Weights of a small transformer language model.
Size: 8 layers, width 384, 4 heads of 96, MLP 1536 squared ReLU, vocabulary 16384, 26.7M parameters.
Architecture: normalized queries and keys, local attention windows, paired heads, gated attention.
Training: a variant of Muon for these matrices, 567M tokens, 8167 steps.
Each number is 50 + 15 x the weight over its row's rms, rounded and kept within 0 to 99. Layers, rows and columns count from 0. The size before them is the row's rms in percent of the matrix's.

# layer 2 MLP down (transposed), 1536x384, rms 0.0547, rows 140-176, columns 96-191
086:53 33 55 59 29 35 57 36 63 40 44 19 85 54 66 54 42 43 36 49 51 84 58 42 34 53 71 50 46 46 41 42 47 48 37 33 60 43 55 47 43 41 27 33 33 17 47 38 43 27 72 42 35 84 90 53 44 38 34 65 69 74 67 63 53 35 36 65 70 38 53 61 30 59 49 36 06 43 40 45 61 38 55 58 64 57 55 54 40 51 50 75 35 53 56 49
094:28 49 66 51 67 31 42 15 46 53 64 59 32 69 67 55 31 28 46 39 69 65 39 36 31 59 60 89 17 43 50 51 65 35 39 22 28 47 46 42 33 21 43 32 38 33 62 43 57 38 14 48 49 61 72 49 36 58 43 49 46 45 39 44 51 51 70 49 57 35 52 43 80 47 58 43 57 20 35 69 50 39 71 45 50 82 52 43 58 29 39 36 39 39 41 26
091:59 49 46 77 49 46 42 35 35 30 27 74 36 42 33 27 51 53 39 30 47 39 51 63 39 52 42 56 34 39 55 50 70 33 62 68 40 36 57 63 44 52 58 38 81 37 07 86 69 24 45 32 79 65 66 40 46 39 38 24 48 23 51 51 61 45 67 50 60 42 63 68 53 63 41 34 67 42 40 24 67 32 44 75 42 40 61 49 38 46 88 45 60 53 58 62
094:49 49 56 40 28 63 52 43 56 43 57 57 51 25 44 42 56 58 60 61 87 56 51 62 56 52 53 42 67 62 62 55 38 50 54 52 57 52 53 64 50 60 39 45 21 23 47 52 34 53 61 56 73 64 40 55 44 48 37 13 74 60 62 37 44 49 59 40 45 16 49 50 46 41 72 53 42 52 56 17 51 57 46 44 52 30 35 52 71 57 44 50 46 32 48 68
101:84 54 44 51 77 29 20 63 67 69 56 28 64 44 70 59 20 42 36 54 39 53 47 19 48 49 49 51 42 74 60 39 76 66 43 33 36 48 83 21 33 57 46 41 48 42 44 02 78 48 41 35 45 53 60 61 62 25 37 39 49 44 26 48 53 36 50 59 67 50 51 59 81 64 56 42 22 38 56 39 53 60 52 38 41 68 60 58 79 16 43 56 55 51 60 50
109:50 35 34 40 53 68 49 59 58 70 68 49 40 35 76 50 50 53 45 73 76 55 52 15 67 34 70 22 84 66 62 49 61 40 43 23 39 25 50 52 64 46 57 50 74 44 36 58 66 65 50 71 76 61 57 55 24 46 50 74 57 44 50 58 61 38 49 53 36 29 62 53 35 73 03 61 46 42 39 44 68 23 57 52 51 45 30 53 25 40 38 70 49 46 39 56
104:54 51 25 67 42 53 62 49 55 49 47 25 49 51 33 60 48 60 44 58 66 37 64 49 55 57 30 42 46 38 46 47 34 29 47 74 50 61 26 82 65 56 49 53 42 61 46 65 39 43 38 26 46 78 74 69 72 31 63 33 72 32 58 48 67 44 59 35 39 73 61 51 34 33 57 62 53 73 57 17 52 54 65 41 76 23 41 50 39 49 44 61 42 49 68 78
095:47 43 50 68 28 54 56 75 67 56 43 53 50 17 53 30 63 52 59 57 38 47 65 47 48 68 68 44 41 20 46 34 40 47 54 35 61 22 49 76 69 33 65 52 35 53 65 54 47 29 60 40 42 40 39 35 79 57 55 30 56 65 59 33 63 51 47 35 36 36 31 51 57 41 28 62 19 48 51 44 47 49 61 19 41 77 56 62 10 31 32 34 92 48 76 65
102:66 70 23 34 42 54 56 71 53 62 06 33 64 54 54 39 54 57 62 65 50 32 10 41 49 68 42 67 39 55 56 62 48 35 51 19 36 58 37 31 45 19 64 48 37 46 49 37 61 52 19 81 41 41 20 55 39 40 96 55 44 55 57 37 67 48 35 47 63 82 85 42 24 55 56 43 38 44 39 62 58 55 58 55 75 36 44 52 46 38 70 65 45 46 44 54
115:38 44 65 71 74 44 79 59 24 55 41 49 30 54 55 42 38 60 59 53 25 44 35 47 45 36 58 51 58 52 54 31 42 23 54 44 43 28 18 49 52 60 37 58 32 48 59 65 26 35 50 47 55 69 80 54 32 42 55 82 36 50 26 41 72 76 65 59 38 56 11 36 46 42 76 30 32 51 53 64 56 40 38 70 29 57 66 52 35 34 42 66 61 28 55 40
101:84 51 43 37 67 49 35 41 57 55 34 31 77 43 56 48 69 54 57 99 30 27 28 68 35 29 42 50 37 29 43 46 32 46 60 60 56 52 47 40 51 52 56 38 43 56 46 40 43 38 57 66 71 58 34 48 76 40 46 59 63 33 36 63 29 48 70 43 43 36 74 16 64 67 61 41 59 70 35 54 59 41 31 44 82 52 44 58 61 55 60 33 71 54 33 26
104:45 42 46 78 64 45 32 44 62 60 41 79 38 70 69 34 38 41 63 46 57 49 51 19 36 49 40 43 45 65 67 57 30 26 58 43 32 27 53 51 61 44 63 58 70 62 45 43 59 42 48 39 61 38 36 57 22 47 60 34 56 58 56 53 65 85 25 65 70 42 52 64 48 43 52 52 23 06 50 52 40 40 12 72 38 57 62 45 51 65 37 41 58 52 51 63
096:45 42 29 34 50 32 53 38 43 37 23 50 37 32 89 76 40 54 50 69 63 32 51 51 41 16 53 54 39 59 78 14 46 76 33 53 46 47 47 67 56 61 56 63 67 50 54 96 23 36 50 47 67 64 46 16 29 46 63 58 44 27 42 72 39 45 57 56 41 38 57 46 77 48 93 39 43 64 31 56 40 12 39 58 43 35 24 44 72 52 33 51 16 41 39 70
083:44 31 16 54 59 53 44 41 50 42 62 48 27 45 55 61 57 40 54 62 11 44 55 72 66 67 50 61 29 63 45 47 59 30 62 42 76 35 63 44 26 38 41 64 73 62 63 49 54 26 31 19 84 63 60 48 51 55 45 46 58 54 74 31 35 66 38 44 64 53 35 49 56 60 52 63 53 91 35 54 42 62 48 63 69 53 64 55 52 44 75 40 76 35 38 39
082:44 61 55 58 36 51 48 62 43 60 52 49 42 61 46 59 46 57 69 50 92 77 61 36 18 32 33 61 44 71 44 26 48 37 77 60 50 48 33 50 54 49 46 78 60 26 57 47 59 49 79 58 41 66 35 41 51 31 33 44 45 57 84 39 52 38 53 54 46 83 52 52 63 72 67 43 55 57 45 46 50 61 56 10 80 48 61 24 51 65 56 40 37 50 20 45
089:70 39 30 69 73 36 26 58 70 63 46 22 44 70 39 42 69 31 67 43 41 63 70 33 61 52 43 50 43 52 69 72 52 46 65 27 26 44 50 43 52 30 45 44 59 57 39 57 72 42 32 39 36 55 46 53 63 50 47 50 30 27 54 29 55 57 53 63 49 37 42 39 36 61 46 41 60 19 53 56 69 36 52 64 30 52 74 48 26 11 53 41 40 51 25 48
115:38 05 77 45 43 44 69 41 41 52 23 51 28 30 55 69 42 43 55 56 45 69 56 46 27 53 79 56 55 70 19 24 54 40 27 45 63 20 28 77 41 82 60 33 41 80 64 54 55 60 63 45 11 43 62 50 42 51 63 71 37 64 43 35 56 39 42 36 37 48 26 66 38 45 58 35 18 20 47 46 61 52 31 39 50 40 66 26 49 39 58 76 44 49 77 24
096:17 54 45 57 14 42 53 43 50 66 43 46 48 77 51 23 43 61 40 13 39 64 46 14 41 34 23 41 35 74 78 66 44 42 44 70 47 31 47 45 54 96 54 55 59 54 44 45 50 58 59 53 63 66 40 36 54 82 47 27 46 38 39 82 57 53 40 61 54 24 45 52 43 56 73 76 65 35 52 44 40 60 62 60 64 73 58 34 67 47 59 72 59 48 52 66
110:24 59 22 37 41 28 40 71 62 61 44 52 54 54 21 35 61 48 48 60 58 59 29 56 22 40 69 56 35 32 33 11 50 78 46 40 58 31 52 52 44 46 62 49 50 55 66 60 49 42 88 74 43 40 32 27 51 45 58 76 28 13 54 45 59 25 32 52 61 47 55 49 31 47 37 56 67 52 42 55 37 56 65 70 23 45 65 55 39 45 77 12 59 45 19 61
096:38 69 59 70 63 33 81 60 57 56 41 51 33 24 41 25 73 53 31 30 75 32 54 47 56 60 60 59 40 25 41 36 55 55 60 31 58 64 38 39 40 39 22 70 45 46 24 62 29 47 47 60 46 42 67 49 50 60 66 55 66 59 78 39 63 41 53 53 49 38 59 70 35 49 51 30 79 57 42 39 50 45 30 81 17 51 57 40 49 29 42 66 33 39 61 77
101:51 46 51 34 53 66 41 49 43 64 54 55 87 54 61 48 46 66 57 93 49 20 80 35 50 56 39 48 64 54 27 33 43 59 35 31 66 73 56 41 55 40 42 40 86 43 38 32 53 32 25 58 57 57 69 54 44 71 42 18 45 74 43 55 50 41 44 83 46 58 61 31 52 59 70 24 38 47 66 49 53 64 56 54 43 60 53 24 58 37 55 59 45 61 23 41
084:54 57 40 58 56 49 34 53 53 26 43 65 45 67 67 59 46 57 54 52 53 14 69 54 17 38 40 54 44 35 71 86 47 37 38 42 70 52 76 49 63 41 37 34 28 36 48 54 59 29 66 43 57 37 55 60 58 49 45 37 80 13 76 14 32 29 12 61 60 66 42 60 58 71 58 42 53 54 59 37 63 62 48 14 37 50 29 45 43 88 31 15 39 72 44 54
100:42 58 32 74 15 64 35 74 21 42 33 65 77 49 47 48 55 44 65 52 25 52 45 54 45 51 63 35 34 55 56 43 27 31 63 61 42 47 25 70 45 45 63 48 58 45 55 51 48 55 38 39 55 37 17 31 12 48 53 46 50 33 58 10 64 55 59 43 81 66 52 46 36 37 58 54 58 58 60 48 41 58 63 33 64 47 44 26 49 64 39 54 31 41 51 53
092:53 36 59 43 37 43 45 54 67 53 60 52 38 41 43 73 39 55 43 56 33 55 30 46 74 78 31 69 51 29 87 78 44 37 34 28 48 43 66 75 48 29 44 33 54 62 55 25 64 53 42 72 52 49 77 32 41 46 83 70 29 52 63 37 39 59 47 17 61 71 38 95 62 65 37 49 63 69 56 43 52 37 64 44 44 11 47 46 48 35 33 45 60 38 28 75
098:35 33 52 47 62 36 33 61 48 47 28 56 63 45 38 43 31 36 68 59 64 62 57 58 48 49 45 81 53 51 76 57 67 34 36 38 68 55 44 71 49 36 22 73 61 69 54 56 53 41 52 71 69 68 37 70 47 69 10 42 49 42 89 47 42 65 48 42 41 71 46 52 32 72 64 47 50 16 30 35 40 52 38 49 46 59 63 37 53 80 49 50 48 61 57 77
103:53 59 66 61 47 45 54 38 52 33 40 29 56 50 75 54 30 48 50 59 45 60 28 57 67 55 51 39 49 50 65 43 60 61 53 66 65 69 53 50 22 62 62 34 32 33 55 61 64 74 46 54 52 40 58 44 54 31 22 44 64 52 60 32 45 47 72 52 48 75 71 35 70 22 19 25 42 45 75 29 24 48 65 46 70 37 51 27 62 82 46 53 70 26 49 56
096:55 60 35 64 39 44 22 46 42 75 38 03 18 54 46 55 66 42 51 46 46 48 50 69 33 48 71 29 88 69 33 55 74 30 74 80 27 58 45 54 61 55 51 38 40 95 17 24 24 57 38 53 52 56 58 44 42 54 57 52 66 50 69 67 43 50 57 62 64 46 39 53 53 54 47 21 66 60 45 52 59 57 67 61 35 35 60 48 40 40 65 52 66 43 47 56
098:53 49 22 55 58 42 44 24 21 39 45 42 39 64 44 36 40 44 59 57 37 37 31 55 57 37 61 55 83 37 63 48 59 40 24 37 57 74 29 78 78 85 60 55 53 20 71 35 48 66 54 45 40 44 59 29 52 32 42 71 78 57 59 45 41 70 56 48 60 33 56 28 48 54 52 61 47 43 47 34 48 36 61 48 89 78 55 30 66 66 42 56 43 69 73 55
090:24 37 55 27 77 52 52 63 62 49 35 48 57 29 22 59 60 31 21 70 69 42 44 34 32 45 34 14 61 48 25 64 65 48 47 70 56 53 63 28 37 53 30 66 31 66 35 63 46 53 53 76 55 72 71 38 47 80 22 45 89 61 55 76 39 33 41 66 51 47 42 63 51 50 77 58 39 30 53 32 79 69 64 62 43 28 48 33 40 66 55 60 77 31 31 23
105:39 56 49 62 59 29 93 46 34 50 47 36 30 48 35 17 65 72 55 61 77 57 46 34 41 66 64 26 42 68 53 28 28 43 43 61 65 60 36 69 50 40 44 72 53 53 57 40 69 69 69 53 89 68 43 50 40 58 27 66 63 54 66 64 46 60 65 46 48 39 63 78 19 34 51 31 31 56 41 49 34 51 51 41 82 59 37 87 55 40 36 49 69 44 35 51
109:59 54 66 78 47 60 48 32 56 41 35 51 57 14 61 39 56 72 73 49 41 67 24 40 60 16 87 52 23 39 56 44 83 46 65 66 44 30 55 46 45 60 41 55 34 50 63 61 65 49 35 54 22 50 35 45 47 68 65 57 51 57 19 52 79 64 51 44 54 73 37 46 45 59 73 57 24 56 16 63 66 67 70 35 40 66 14 77 82 34 69 66 52 45 23 84
100:57 70 40 50 24 41 34 46 58 27 30 40 62 52 51 25 54 65 31 59 46 65 68 53 38 52 37 42 59 70 39 75 37 57 49 70 42 48 54 49 54 48 54 53 54 58 56 39 64 54 64 26 50 71 68 26 41 38 44 45 41 34 22 62 23 58 79 83 38 35 71 52 45 62 68 35 34 65 40 58 43 54 62 62 42 65 58 53 42 47 60 38 45 55 71 69
101:43 65 22 66 45 26 27 74 33 51 70 56 50 46 35 45 60 54 38 55 71 55 44 76 43 59 47 30 62 60 39 56 53 46 54 39 53 47 24 32 59 34 52 48 73 45 65 32 06 42 56 24 47 36 44 18 44 48 65 57 49 63 44 40 52 66 63 65 57 68 42 42 46 25 69 31 28 70 41 50 61 29 76 62 65 48 64 39 55 45 33 80 34 44 67 68
094:50 48 42 34 49 48 46 46 47 45 36 35 50 58 81 61 63 46 32 50 47 69 33 79 47 50 69 70 31 61 47 29 40 71 42 54 61 32 74 49 71 65 48 46 74 38 64 53 31 55 41 76 62 43 77 57 54 41 40 46 46 49 74 49 56 30 21 64 63 32 57 57 35 70 73 29 51 58 76 12 35 53 60 38 64 45 40 31 71 64 53 52 46 48 29 40
106:51 38 44 58 37 36 52 73 38 24 72 73 63 52 72 63 51 43 46 59 38 54 47 27 57 55 54 64 61 70 46 60 56 40 50 47 27 44 37 34 41 73 59 51 55 66 70 38 83 43 69 69 41 65 41 40 53 58 41 59 38 54 64 47 15 32 48 68 31 32 31 44 22 23 35 60 52 39 26 49 85 63 69 36 34 73 61 41 59 23 74 28 31 67 66 34
100:44 62 20 63 51 41 51 25 41 41 54 29 51 00 56 60 55 88 10 35 47 46 43 42 68 62 52 33 74 60 24 41 33 61 60 58 13 46 41 45 69 54 53 69 54 33 26 43 59 55 40 63 64 64 54 54 39 34 49 35 56 66 64 43 18 51 52 52 35 44 48 18 57 68 54 37 50 77 47 43 58 49 33 66 57 66 33 67 38 53 30 54 37 83 66 52
110:77 41 51 32 62 53 69 54 47 08 51 50 36 46 37 58 63 37 43 86 40 59 37 52 52 83 55 59 58 36 56 33 38 26 57 65 53 41 89 50 67 29 50 38 57 29 46 45 19 52 29 59 78 57 51 48 57 54 32 57 50 25 49 38 49 64 61 45 69 27 49 62 26 54 28 50 43 21 53 64 51 39 45 49 55 70 71 37 40 61 67 46 43 57 56 44
# layer 2 MLP up, 1536x384, rms 0.148, rows 141-176, columns 96-191
097:17 29 61 44 49 48 38 46 44 40 37 90 26 45 44 31 67 34 38 62 70 53 15 29 40 51 55 44 52 59 46 48 59 49 56 63 37 39 59 47 61 40 38 77 41 37 55 48 34 32 50 34 61 26 59 46 29 44 71 45 33 36 42 69 73 65 31 42 41 50 02 41 58 73 54 48 52 55 66 58 46 43 57 40 69 47 39 47 61 38 25 39 72 65 43 56
085:50 33 42 52 49 45 85 80 51 56 60 80 33 49 53 37 43 50 66 38 87 09 38 39 39 46 54 67 49 29 31 61 70 34 61 59 72 62 67 48 64 49 65 71 44 39 41 60 50 33 13 58 40 46 69 87 62 78 35 83 37 44 51 54 48 71 35 33 64 52 34 35 56 40 39 70 58 42 40 56 78 39 61 64 59 77 28 48 64 63 78 40 57 42 59 53
099:47 56 67 55 55 61 44 17 38 42 40 57 38 47 58 52 55 61 17 38 38 45 43 41 68 54 52 35 49 72 29 55 65 53 42 49 67 73 33 77 67 39 50 74 56 63 51 47 44 65 68 66 48 37 45 28 37 57 22 67 45 55 65 62 20 41 41 67 00 52 73 81 56 60 48 61 45 42 11 35 60 45 80 65 48 72 69 58 40 37 76 43 72 62 60 59
089:31 65 53 62 59 28 32 54 50 38 40 36 44 25 23 44 37 81 37 75 31 51 47 40 47 15 55 79 80 52 99 47 61 62 54 49 41 79 64 36 47 77 52 54 53 55 52 46 83 46 59 38 57 55 56 58 55 43 53 37 34 66 58 62 61 38 51 52 52 75 68 30 64 26 59 53 52 38 57 52 56 49 26 38 55 24 46 47 51 46 48 33 57 79 62 38
110:47 35 75 42 45 59 48 56 51 55 53 66 42 51 37 39 49 42 58 54 53 67 52 44 51 55 64 44 83 46 60 50 50 23 39 66 33 57 62 20 58 64 62 44 54 55 52 78 44 49 31 27 27 68 69 61 53 44 53 48 72 59 53 67 50 42 64 54 43 39 45 34 54 39 81 63 32 50 50 35 59 25 55 56 45 40 28 49 51 48 65 61 47 44 63 72
117:67 61 42 68 80 49 47 33 76 56 56 52 71 40 58 46 38 67 48 50 55 60 57 61 81 63 50 41 38 52 53 21 53 62 58 53 43 32 64 57 44 56 18 30 56 41 75 34 27 60 56 72 57 68 64 30 69 40 65 21 45 48 44 65 02 50 47 70 71 68 58 26 75 53 69 56 52 17 55 38 24 59 71 46 62 51 35 48 45 60 61 44 44 44 29 49
095:60 30 59 56 19 60 42 19 51 58 60 38 79 61 55 69 49 57 31 32 36 21 43 53 52 51 63 69 38 63 60 33 52 37 29 48 52 56 34 75 60 56 57 26 53 37 46 64 57 58 49 47 34 37 39 64 57 58 32 54 72 50 47 74 48 56 56 50 46 57 78 35 57 30 57 38 61 62 63 54 49 49 24 39 76 59 46 51 38 42 52 54 52 18 78 61
112:47 54 43 44 69 47 67 62 49 39 44 44 41 67 60 40 64 67 29 72 74 46 53 42 61 58 40 58 63 47 53 54 44 44 43 40 21 77 37 48 70 67 76 43 49 50 57 45 53 53 34 67 26 43 55 43 78 48 48 40 48 27 41 49 55 37 31 52 60 56 55 68 33 48 53 87 36 49 60 55 39 52 79 66 60 34 51 50 97 35 26 38 36 34 71 55
108:69 67 42 30 71 49 43 45 46 54 57 48 46 62 49 36 25 29 37 68 48 32 51 83 44 31 78 40 36 55 76 56 68 48 32 66 61 52 70 67 44 93 61 48 23 39 61 34 56 36 51 27 51 27 48 50 65 60 46 60 51 45 38 32 50 79 56 40 42 48 47 49 41 56 65 42 50 39 50 58 44 33 28 43 41 71 48 27 76 39 60 49 72 31 52 39
101:55 58 60 29 45 73 68 60 39 43 63 48 50 42 56 68 43 88 54 45 59 34 57 31 54 29 51 51 99 43 40 38 58 36 36 45 26 10 73 39 34 45 42 64 42 60 44 44 77 60 42 61 53 62 43 58 44 54 45 40 47 55 54 50 66 76 42 66 70 35 40 48 37 65 83 72 48 91 59 63 61 32 61 51 56 27 69 41 28 41 42 44 43 39 63 48
101:30 53 67 38 10 44 38 09 62 67 88 53 67 40 63 45 50 53 47 40 55 66 39 59 59 52 67 59 77 73 82 68 45 41 54 37 67 50 55 46 41 95 68 40 51 71 45 59 99 74 31 44 61 55 59 33 51 46 60 44 53 40 42 46 45 46 53 50 75 58 64 54 28 26 47 65 53 46 38 42 40 54 14 44 29 40 82 47 32 65 34 37 81 38 32 49
093:66 69 84 47 52 67 57 50 35 49 62 64 53 39 49 64 36 07 54 44 73 50 54 55 64 64 35 37 31 56 59 48 50 74 43 66 67 61 39 82 59 53 40 47 49 79 39 37 61 67 40 40 51 56 80 71 59 32 60 33 74 35 34 57 48 74 59 24 41 59 42 43 43 35 47 41 52 68 55 46 29 50 51 55 27 44 33 56 49 46 77 29 64 51 44 49
084:00 68 50 47 24 45 35 49 55 01 40 25 53 41 47 48 70 59 49 47 58 33 36 46 34 53 72 37 63 61 50 69 61 63 46 58 54 67 61 76 70 59 47 58 50 45 46 55 47 51 61 31 28 40 42 54 51 48 24 74 70 48 50 48 62 28 44 73 57 53 46 65 66 56 74 99 52 61 44 59 47 48 64 36 27 35 48 54 70 59 42 34 37 56 60 48
081:70 46 49 36 34 78 56 50 31 13 56 30 52 29 35 64 47 54 55 58 54 53 60 37 32 51 73 47 62 45 48 87 62 59 52 54 51 59 52 74 48 69 55 67 44 57 57 79 43 48 03 70 63 53 53 48 50 76 54 80 29 47 75 76 63 51 54 64 45 41 69 58 25 40 69 60 57 47 61 51 67 62 52 56 28 58 58 49 37 50 59 35 53 53 27 64
098:61 46 80 35 68 46 79 53 47 34 46 71 67 44 28 38 56 63 44 63 64 39 52 50 31 58 66 46 51 59 49 61 55 38 48 54 57 54 70 43 37 55 44 73 58 41 96 60 34 52 71 37 47 53 60 50 35 42 23 39 34 42 32 65 62 51 80 85 39 32 50 58 51 39 59 35 62 44 46 49 66 59 44 48 57 40 53 32 72 44 70 54 29 63 34 54
102:63 81 49 39 49 59 33 60 62 42 51 66 63 40 66 50 56 52 58 47 40 55 35 87 41 30 54 46 58 54 63 46 41 38 42 64 44 54 55 83 38 45 44 36 35 32 68 54 63 76 56 56 64 28 46 47 46 42 43 41 40 44 32 63 50 28 35 29 60 16 73 68 38 36 43 44 48 40 40 31 86 78 63 71 55 68 53 40 74 51 41 39 85 44 43 27
093:50 53 64 18 46 89 41 46 49 62 54 53 34 59 67 37 43 64 49 79 53 65 65 29 51 58 62 42 42 60 62 53 54 55 69 56 32 36 52 48 47 38 76 58 43 29 35 39 31 39 34 49 76 46 42 91 27 38 49 37 33 46 58 44 23 41 68 12 41 84 31 44 73 61 51 48 86 51 64 53 18 33 57 27 66 72 46 76 46 73 57 23 48 45 67 70
099:35 39 45 59 35 47 44 57 53 25 56 47 26 40 45 61 43 44 77 63 77 53 67 64 29 42 46 45 38 49 39 38 55 42 58 51 57 20 36 80 35 50 43 39 31 79 61 75 43 53 49 67 70 52 44 74 69 49 49 27 47 45 53 32 58 36 18 70 54 55 54 61 54 23 55 61 42 39 42 36 54 58 38 61 50 64 29 74 61 39 55 45 90 23 11 20
097:34 50 44 63 48 48 25 00 58 59 37 70 32 90 65 58 53 51 53 18 27 36 44 44 49 41 50 42 33 37 42 50 62 49 52 54 57 48 49 54 63 69 61 53 60 67 54 40 46 24 22 54 50 39 40 47 38 44 36 51 54 55 41 68 41 67 79 44 40 43 53 50 61 65 44 91 49 38 43 57 47 55 44 64 52 42 28 51 60 82 53 41 44 38 61 43
095:48 60 17 34 44 67 50 59 62 42 58 60 25 54 64 31 75 77 60 50 54 55 62 31 81 37 62 39 64 48 57 67 60 39 57 33 67 55 26 30 55 16 51 51 41 26 39 58 89 22 55 26 40 43 42 53 39 50 46 49 68 46 21 54 60 93 23 45 40 58 66 28 37 47 56 41 69 86 56 73 48 35 61 44 73 57 56 62 47 52 28 34 49 57 51 73
083:34 60 68 20 45 79 33 52 48 50 36 54 50 41 44 35 31 87 54 51 43 07 25 46 37 25 24 44 35 50 48 56 37 16 51 29 82 32 60 42 45 42 46 10 67 31 57 49 63 38 48 60 60 41 42 47 43 30 36 43 80 45 50 51 51 43 34 53 51 75 41 42 67 43 78 53 49 58 39 63 74 55 58 61 61 26 45 48 46 64 21 64 34 50 26 66
096:69 61 62 56 40 35 64 38 51 49 53 67 27 59 54 65 60 57 55 52 53 49 38 48 42 57 83 68 51 63 56 55 64 57 43 48 66 68 82 47 30 45 52 68 49 41 51 30 54 47 62 46 27 32 42 44 49 31 30 43 43 39 56 31 36 77 50 58 68 38 38 73 71 60 45 61 35 65 45 65 36 84 36 46 52 31 24 63 55 41 45 71 48 40 27 57
104:38 68 41 40 37 50 47 34 44 65 61 37 56 47 46 39 51 59 45 52 56 49 37 42 51 50 65 63 48 50 60 41 36 69 61 59 44 17 72 51 68 42 51 25 56 51 27 32 37 59 51 54 62 36 22 48 46 40 61 50 60 50 47 59 51 25 51 53 14 49 49 51 70 68 52 70 51 82 30 52 22 35 50 48 20 55 50 38 58 65 63 73 38 23 51 07
099:40 65 30 44 17 72 32 40 39 36 54 41 48 59 71 86 57 44 53 42 34 52 48 22 64 43 47 62 62 36 33 61 50 67 47 53 36 39 33 83 70 74 76 52 45 47 72 46 56 66 24 61 46 60 60 48 69 63 54 37 62 46 54 28 60 48 06 53 67 62 64 62 52 56 50 74 72 35 39 39 32 55 44 72 61 49 75 68 59 81 45 52 49 67 71 61
104:69 34 51 45 46 53 60 47 42 39 48 53 46 75 40 66 38 30 46 67 54 29 29 28 67 58 60 81 87 52 67 46 79 61 62 49 53 42 48 63 59 46 48 31 67 51 35 58 63 55 63 63 52 54 46 55 64 42 69 18 58 24 62 72 47 55 44 60 49 48 22 55 38 68 61 48 65 76 24 33 58 63 43 54 57 49 49 52 43 61 38 54 50 35 40 29
107:53 53 40 40 42 50 27 50 58 46 73 41 62 41 46 72 77 51 50 38 38 62 53 57 44 48 17 30 38 76 41 53 39 36 64 62 44 43 29 45 49 53 50 58 64 81 49 41 56 37 40 51 68 37 47 45 68 44 42 44 41 48 35 51 50 46 29 07 58 58 75 49 59 55 51 48 41 39 56 93 50 47 69 53 44 72 41 28 49 55 41 49 24 48 00 60
099:72 43 52 45 64 26 35 55 27 74 61 42 60 76 49 64 68 57 37 52 51 55 46 20 45 47 43 48 66 51 62 43 72 52 61 86 60 42 50 37 22 16 56 47 49 49 48 52 88 49 49 47 66 54 48 43 62 39 57 39 40 40 15 18 41 83 64 41 41 47 44 52 53 52 43 49 40 38 64 43 53 48 46 45 38 52 52 71 83 57 57 53 66 57 36 41
091:63 53 40 58 42 58 51 64 42 57 53 81 65 48 46 32 62 66 38 34 60 23 11 42 58 58 22 59 46 40 64 54 71 61 61 37 57 32 46 55 60 49 38 61 44 54 47 51 39 32 39 33 47 42 24 32 63 55 51 14 70 76 55 78 44 47 46 45 51 31 39 53 43 54 65 44 52 29 44 39 60 73 53 65 24 65 31 53 81 41 26 62 41 49 63 58
103:72 46 48 41 79 35 79 45 63 76 61 45 38 40 44 49 42 61 51 55 63 54 34 36 65 57 62 49 40 51 59 29 48 08 40 33 49 56 47 77 63 62 58 39 58 48 20 33 61 47 70 73 76 63 65 76 51 63 37 39 58 60 72 75 72 28 17 67 52 55 43 64 50 49 42 47 24 19 55 46 52 27 15 58 28 39 46 36 50 13 62 39 33 28 50 50
106:56 56 57 58 39 31 68 55 74 36 49 30 49 64 25 56 62 53 38 46 54 29 44 42 56 71 55 56 49 27 36 24 31 27 32 27 60 50 42 47 53 63 48 43 55 50 36 59 47 31 39 49 56 64 26 77 55 41 58 44 50 50 59 72 57 31 70 42 51 72 44 51 55 59 41 48 22 53 23 46 71 21 35 61 46 53 49 51 47 45 39 39 39 75 40 66
102:42 59 70 00 26 64 23 58 42 41 62 56 60 41 52 38 61 44 42 62 55 58 42 62 60 42 38 39 36 67 33 57 38 41 56 35 51 55 39 72 49 46 40 43 37 54 36 56 65 38 59 52 27 35 54 48 44 53 48 35 44 60 45 52 19 42 37 68 57 51 62 58 27 41 57 45 73 33 47 36 77 32 56 44 54 71 56 44 63 59 33 60 39 43 49 47
103:33 71 54 67 59 60 83 44 36 63 44 52 62 45 40 54 76 52 59 60 81 45 50 46 57 58 42 53 41 67 61 74 69 50 47 54 44 64 54 58 32 56 41 33 63 65 56 66 57 37 46 80 47 14 41 50 56 74 62 44 56 57 84 62 43 53 34 57 32 52 45 53 46 67 39 56 54 43 37 58 58 40 73 75 62 71 64 58 47 38 50 59 50 36 51 76
097:58 60 60 51 48 46 25 34 46 61 46 39 67 45 44 42 62 22 56 62 52 62 64 84 50 48 65 41 63 70 57 49 35 42 71 52 53 49 47 77 49 51 39 52 51 47 59 95 39 47 40 60 57 62 57 27 43 50 40 36 52 56 50 44 22 52 67 50 25 69 65 32 49 51 52 48 68 57 59 83 18 48 37 45 43 56 63 48 50 35 66 48 32 53 56 60
104:48 53 60 12 46 35 48 42 68 28 62 48 24 35 28 47 63 57 42 54 40 74 56 60 77 72 48 35 51 42 11 88 48 62 48 62 32 49 56 34 52 71 74 40 53 38 50 36 49 50 39 41 53 50 32 52 51 31 59 48 56 50 60 61 23 36 40 47 52 51 25 37 52 63 41 35 40 72 36 34 73 61 83 54 52 65 51 30 43 62 61 72 58 64 62 67
099:53 57 45 63 49 64 61 67 45 49 59 75 53 46 19 43 47 53 43 53 25 55 53 56 86 37 33 33 86 32 49 76 76 48 25 38 81 38 34 63 53 45 56 36 39 52 32 35 26 46 43 49 23 52 39 57 47 73 65 42 32 48 22 29 45 66 47 35 50 45 52 38 53 57 69 62 67 48 51 37 46 35 36 55 48 60 67 50 17 48 48 32 54 46 61 24
110:41 50 39 40 44 41 55 51 43 36 45 27 75 47 28 90 99 59 29 52 34 55 59 57 48 50 48 88 61 56 58 34 33 33 43 58 80 53 52 57 37 58 38 40 47 62 46 57 55 42 50 83 41 63 10 68 59 77 58 44 69 35 20 34 60 40 42 37 46 62 29 36 56 62 46 46 90 43 47 99 56 07 44 46 50 49 39 51 82 50 44 46 41 42 56 77